From a checkpoint of a small transformer trained on Wikipedia: rotary positions, 1478M tokens.
Each number is 128 + 32 x the weight over its row's rms, rounded and kept within 0 to 255. Layers, rows and columns count from 0. Numbers have three digits each. The size before them is the row's rms in percent of the matrix's.

# up: layer 4 MLP up, 1728x640, rms 0.0675, rows 1587-1642, columns 256-287
# down: layer 4 MLP down (transposed), 1728x640, rms 0.0598, rows 1587-1642, columns 256-287
# gate: layer 4 MLP gate, 1728x640, rms 0.0666, rows 1588-1643, columns 256-287
up1587 105:129122124144125100113146137141136205175100120168083134159198165152122151174116199152111123093150
down1587 105:181150174126146105169115131138110172122106145171133190108158162178174102114088142128178070140110
gate1588 102:118137143135157150124092083131116099140118085120168160136144167203123092154126123154164091174087
up1588 103:094129090152078144140116179134147126104189128136126154134078096061130147120122107137116135077165
down1588 100:124134132150130127138159129121114114087168100092128220173130106070124132149108133136163098108139
gate1589 097:171135135113097124166150112165149148123085097156108117147137165121114137165129100090095121155151
up1589 100:133110114113139179099134110139133120120105098113094131106141129159144140117102102099087171097180
down1589 101:150175140118126129082135104134096108137142168195158127106116150085119115148137118128095170129156
gate1590 092:169078132097133153069130131183141115130120116162198131085162081137116090161133113082101163058116
up1590 092:119170068122192130110121177092111118103115126125147119125120115113154117187139184138088152126143
down1590 101:104047162173134106155098125143142117104168108145095133191222158107137112080145148089145176149170
gate1591 101:115198162063119140077114164149123198114126154042126067181120196070157130135071139149132196185175
up1591 102:141114115124107144121167146090112150143168158136079130140122147154147229116066158122097091138108
down1591 098:135147125144122109114165169101117149100084171104103163180086146154169154169096152098194147164130
gate1592 098:134101083060121095102129081144131104126117105093143072106082169126152132100193083136183107135134
up1592 104:129098146126148083098111169067127158158111149097095112058119097188112173128093158189165112089148
down1592 104:134158112194167136137068155121131128123129157094105123159089112101108117159103165062095109176134
gate1593 100:135125152096135144092153048109183095164126126157101144119121107141062134156092174122094127089114
up1593 102:142160154148119098141103132227124128117132107171125141143252131154132113156133166104095122160122
down1593 101:149172170091160121146150103198140113022141094171069134115167129155104137172139132088043129149177
gate1594 100:109114146131125169124082087158173181129130131118133129163143151165152165157140163192106130100099
up1594 101:134124093134104139100139059150104121119102180119141117155072059111105141141071075114127141076177
down1594 099:135136131092116111121151140115105141106134156099118114131052091132078119120130141118160146118170
gate1595 106:122143132124151169123105164138124103138139121127090160146102170076147117120146145127166127110159
up1595 108:101186144195091107223125153107096117040118117130128142133156160141115188159159119107145202126178
down1595 097:191205136137094117159098111128109134123179112142060132132160141105136149163103100085149119122120
gate1596 098:159157163137121146122164112170048088157164147097044125147106162083102103123114153113123051111084
up1596 098:043059163112062064110070149099169203116027110132142129139115105135153160133087145102055083098080
down1596 103:091110182143056115116112134144179158104091112180146115158159071137114095097128121129127113191058
gate1597 096:141109167165112116134124167136129035153110097111134052114176141094166064182176138155110164134125
up1597 098:098113133165189140137143112118138204134096152121121115130147094139140073080071095107153158139131
down1597 101:120094120145150129129033099174177165124112098162082133094114051145174146090080092108151127133133
gate1598 091:136164140098164105134213129146152135086160094093125148148162126094118112175144232152071136137142
up1598 095:065141140119117091106085094118155181141148129133133055145123138129116118165102124188142138093091
down1598 096:153088120188112142090119141179154131138155096176175060059123104125157075097137106115124078083147
gate1599 098:113115142156128128090180144192086163161126106200166180117183145086149106152142134122139098150133
up1599 101:112128140152104162129093129170123110142143080079147139117092109104128106143119159147124138098111
down1599 098:134155149189091128124125173128134102151118116154122088142107137133137123172117100103163117176127
gate1600 099:097141103159133097125077096159077162105164115094085130113162081117124199108174123142136152088091
up1600 096:153093187113161077122180092160134116120151162089095109103135080132169165089084127086118173103097
down1600 100:108132178133144101124119147160096156151135141106166136103141133157096153124132159084091113114130
gate1601 100:107131152060156147090143181124051152120063160133163101101117145102177162211111159130139058081139
up1601 097:140149127128126158116104189093182160101166126141129191157146128095102111115093152141098153158168
down1601 100:136159175145124114126071168150106114169147223094185123178160130166090138137172048112143184063165
gate1602 100:165108167153161144115120086205140112182089137095110123173141169125151128212143135153133183102116
up1602 105:128109168155106166190094141128112130122098126133084134091106118146151100076080128129085139154134
down1602 097:133116095146152139201134120169180181078050073190113101113156134144122094116171078116165099110196
gate1603 098:123149135160143201110136131113130111132138125104146048109097087159122099137104129144161157086161
up1603 100:145106135149122153098155084151137135171129162096128094169130113134152167154130098128097163078133
down1603 098:090137105114091173083114170096108082183180096119191105094123128115070147162099135057133152144126
gate1604 100:123095149093139100059153117151126148120123128179086097094060124135115102092139169104184094147149
up1604 098:140056140188167077124168115144125163107107110111118136147102117160166098175148118130147083153108
down1604 098:103131104149101104098168197113190121072131133135079193140117174153103135133162128163092060139118
gate1605 106:088101150142146172122135093117131116159179165191160099139145112046107113146134126120106150081141
up1605 098:162135153158127166141180149140096179154070113154150147082125099086116184067184154102113123186194
down1605 101:143133135137157150123153108117101134117177092074159168191076151141186056132161138129123174142097
gate1606 101:082088094094196156137054086148056136080117112131148120133123127109052180122131083161162118075120
up1606 103:114076080157175189162095130159154142099138121158112116141140081128103167169105111170075098102141
down1606 101:150137185111134119181096150166110147156096103134120079100100062180114133129145089158159109124087
gate1607 101:133097153175145125115191077065102108118140128108110182121107127113113148091169114159148151122125
up1607 097:122175153189134128123104124043151116129145133112084176133129132142199082076097136177171166130100
down1607 107:112103148158126175125151111050105105091128133128082161154093130119132137128078121184140168128073
gate1608 102:113119098124177164125073129071122124153126146178125113104122190123133080130160096137140134143110
up1608 108:116149136150125128113161126155131107114131120121182090079138106084096137052116150146102249112129
down1608 106:075120158190118131126153109192178210141092137117072107096127119116052121157103144146087145120127
gate1609 097:129097115156192159129148094124142112114165126153067133153123066137145128116107142069141120192145
up1609 094:125129175126156132148111129042127105111099175109148112120137140116109165095146122167138088165120
down1609 101:108111158130156143087090078155168108143152164138206124129119146113174150137175116098078106138123
gate1610 103:121151082085113157125102107184140183103145070106165158200174141097128102146181130112126150163138
up1610 102:129192113188146095128156075097064111098157190126124142098160156135059052101116114170111101100098
down1610 101:154090062073155113117158179084141158136173192119146123141095106120124078159115072102125109149141
gate1611 095:139122095080104120134174150085152129143138157137094179128116195179118084088156124087097078164181
up1611 094:106141113047057089121153124095120173114147119112111152120177103112161157114114145154155167131091
down1611 098:187135102105129131128045120118134123120122098165099122117123076104143150145136105116124134116128
gate1612 097:137125118098126143165095116132077168108108155119083098138136109141114104101096101124138049089081
up1612 097:097114160134187079106159127140063128108130124134109099110137155087129132165130157181145089159116
down1612 099:134120137080138098120126125134131156080176121182165130166104127127101190181141116096181029150127
gate1613 091:079132123172152160163105109150139181181162162116100094154054181130104115132112128166166078173175
up1613 089:097121117039073135082124102172149123179094101097072109105185094203083152177159120129131185106090
down1613 094:148123132071089087082116145138145096126119144142118115130119135156138124151094085083113102127096
gate1614 106:117141119103142127121114080093162152155130133134054104136091120177087136144098151068088137146118
up1614 103:107104179139152128072143126126140119062131085082151131072147144134154221147174164117078087161116
down1614 104:107122125114176132094083147121153080150149147113127166104150169135134153119156087135120131105101
gate1615 095:123081049104095147099080125128146117117036195105050101097133159068102141115170108116225140141133
up1615 100:096113137208110123191158127115061063099090129125140135083154124052075177121157114118183153150163
down1615 102:176146078099140123124130173138124143143078162113151169201173184128122183112140148144112081199137
gate1616 096:163096138128130113202071099132107146164184177113096182101184109147113111112158133177104097105127
up1616 098:119117118126106144143075105094123162171185130143071159139153160121164196092089072114199153122152
down1616 090:127084116139135123065102079080106094162084110075129099157154114131149110198105116121121134100166
gate1617 107:152139136121159059124114097201113150072118182114131144136090137123165071169149130071116077158062
up1617 104:126113147130141163126122108138110172143132095124113098088079114114143139108088109081092154118159
down1617 102:133118137159170130085140098067121067120130139088161135059143108115103097158156146148144148133171
gate1618 102:140109107114150141171144108145083105076167125160178170151106130117160141157088142087117137074077
up1618 100:078123149089111165153110109093077130088164078160179109105180140118155086076136167081142048096120
down1618 098:155144132138134075121167085128136134124120147170193119089085090111112191128132136092133130105134
gate1619 095:122127137168120167083140103129109128122165148096180137135133210121082132071131148179115099107122
up1619 093:097193152122146155136119090154173128102112069098152149114143153112108151132076159125141099077155
down1619 096:146162139168098118089113112143096176129116140134138060081130180096131081132095160112169041084092
gate1620 100:136157097123122200109130167124150073168182065195097134154092147106083101149077118107138113113129
up1620 101:147157140128140150140151120145094099108163097056145139127145148161122108148117168227109137148119
down1620 102:164150113096080125115140144101154108124179084074124144148160140131150130133102154106078138156130
gate1621 104:149161068121189133123122144141060174150212106155167170160157159162103117130158141175107129175102
up1621 104:183140165163198119103128104105150125119194129088118095106150172116139152128159151137144161146112
down1621 103:109081106157059108080136128177116135150149161108148101107100148112072168178163126159094213105082
gate1622 104:095164196112080179162119168120073061130126103131117135139086143102124198128133164138110124133134
up1622 104:139109121117165127124119182137127063058155095089123145156189078129182171114163098139137122117110
down1622 100:142144083113154147055128148139132122098184113109107116126122125163194124129156103150144153080143
gate1623 102:084110117159159167113209150108093159154135185173129061107221176106148155075182095133135121167102
up1623 103:121093161145056136110108176117121205113107147186170143132142086096113093135121093172093119205090
down1623 095:133112139160054091128121111150121141134151105139123104112120103174077165134108153157092163113141
gate1624 110:101129147133129131105115112195145131164136141070074150139173184143108061096124134153129149156123
up1624 107:125167149142098135133125184145125142111122091182180113110153113160142101167140141111114166158160
down1624 107:115148130133138104128100184195090144169167101205172169116129189081148042122133119084146124071127
gate1625 101:080112136106078088104122100155128103087151162160143165081116157141140180170112180103082099174131
up1625 100:119141130109125119133172187086181136133125087126109113145149108156126102113133126077083101097096
down1625 100:152156085162165099117160108106160120155163165106182098098124129159165127132097079109163089192171
gate1626 098:136157104077132159125138141126187129150129115125111054184136180112114082055129113155134182106110
up1626 099:143148086095157141081102112155164106125161086172076145189176209124115118131132139130057107107063
down1626 100:135155084083158190102081126168108113160152102115125057143170186103100143146136120118109158103159
gate1627 099:114090126110128142134133055099127129121131114094064108147050138164149151122150136142110118193080
up1627 094:129072138172177125167207103126173149105090143047119133102071168108099140115125180064117136139149
down1627 102:186144153157161091155161123199191114099153121117104138137073131164160138113139192153177138124142
gate1628 122:130082066077126140115153102139112191153114187074135111118144132098121107141155158112152104137137
up1628 110:120165083122146169095119127085154105164122147109094054122109159123133108152125154100124096128088
down1628 105:089098084167098114126149137139140145127102136124199153144182142100097132083135150151086132120130
gate1629 105:228042145089109119176041113107158189155081136184182113188197101067124110116161089134100196109149
up1629 098:153081129140159142193081120149182123136156088125153111200187091154152110083145141175089123133132
down1629 097:136087113113111158184108117128169168135139191141148072150112083155129116094115124108124138126162
gate1630 095:087075060119138097122068143146106106228166160125169112144187139115131143174085080093134158176140
up1630 100:128131135149122165136153147119140077124168116161140093122209114106122151085171138140167111139179
down1630 104:188119135142144097133152134103116096100109136147100098119167110082129124129117103128147104110082
gate1631 101:135111123145126109127173090097156125143118132148116169198057127134131120114114110190156143100171
up1631 098:185083135132178053170076177107153137158167139157131072101150101091119185171140127102108086116100
down1631 104:183132155150156145129123130137140155102162123155112151128144196147118155100112121088092099132076
gate1632 102:140103164092136144089137152121197090151133153106108131175179163139079114052085132160109148167041
up1632 103:139113112146122107070155157161110139127166092094110165067109151128166117145100146139126142145122
down1632 102:115112108127113130140166138173173079155151092107153191146087105149129114102081173140110119134154
gate1633 098:142125167157149114125136192139069152125137139097117168131166141164139136152117107118076098157129
up1633 095:121155149142083156140176099155120099066140102138192130143118078152136112164089139025132152129160
down1633 097:078148099149138155141054113147152095152070170110103126138151151114130152166170095081156127154129
gate1634 106:147121129098143088148110130131141126111078189120088120079071149105122101084132123102109116084123
up1634 110:099152083137145140117135186110123149164117074091113167171129116151115092121119089134088110170133
down1634 106:104123204153124141100138141104094188149107169161084112099128118149179099101128143190168124160142
gate1635 096:085146163096130132099087025117193138132098093092116130068116106131193137118149179158161119149113
up1635 097:150127132144089102147173171148089073104125132144173152033149117123104105158076129143137136109176
down1635 099:085118099106085164134129150182119092166123114181160178111101145120090103095105128152161197121127
gate1636 098:100122173093161111097098093097114112116069089149100127084104172097155148126158115171128111134191
up1636 099:145164197161123133132115090117146120103115100094115073156110122118135179105117062154091110142149
down1636 099:075107156155124130162126137120181095135121127106112145146160110099187089112126209149099137125097
gate1637 105:097180131147143162140163108181168118117114160178068107169098091133102096130114105123083113131143
up1637 106:101042120160135130124125116148106114129124168084074104139110176106118137162107142107150075093140
down1637 101:097135084142159119129103151054098105162159115124195110153171128070158138150122113130067101103140
gate1638 096:110152107111168120146142105106102127082104133060091122092150099083136174081121184124202170174061
up1638 098:091096147119115076107177085144143150122117153100140043129086185088101217120135136155207122131081
down1638 101:084175102167173109178142144082158149119089132121142093145118125132098139119193142210202145177118
gate1639 098:124067130147097111103146132151088122112152139167162154133104120130074107169156134141089186147155
up1639 091:174173173178068145134109131141118075135167138096112119165161080109084154117110135034100137134071
down1639 097:174179171108093186160106116117124153113220117158150157124110047103119114135134080104108157115111
gate1640 108:169086107115037152123156114152190164149161151124120064141174144104142088143117139150105171129132
up1640 110:095071154086115059149126144075112134083091114111121156092142220113138126076134126181143086157130
down1640 105:127179142175132150139165096142108136141119142128180137108094163107126202118125160132070125146144
gate1641 095:154073168091095107120153113114090127151094161150108170121056074151185150150135105122111093121188
up1641 102:184087168087159155134149177134071124096109148200080142086161149183138128140150148129097161156162
down1641 102:092211100165137163150135128193133136149085140101101185110141167124096149146138170135132091191102
gate1642 103:118141160147152101057164108143158041148162134070119173138146130069139077128146167106139117134080
up1642 096:157108120146095125136146150131172118152089143128107128139115077120107135088125089092139227094117
down1642 102:093075121103099075094119140133152102107160081138173158137153088091130201139139148127150106098112
gate1643 099:113117109158151072088151109093108125076141137107140101116155086079135114141069102149084105064137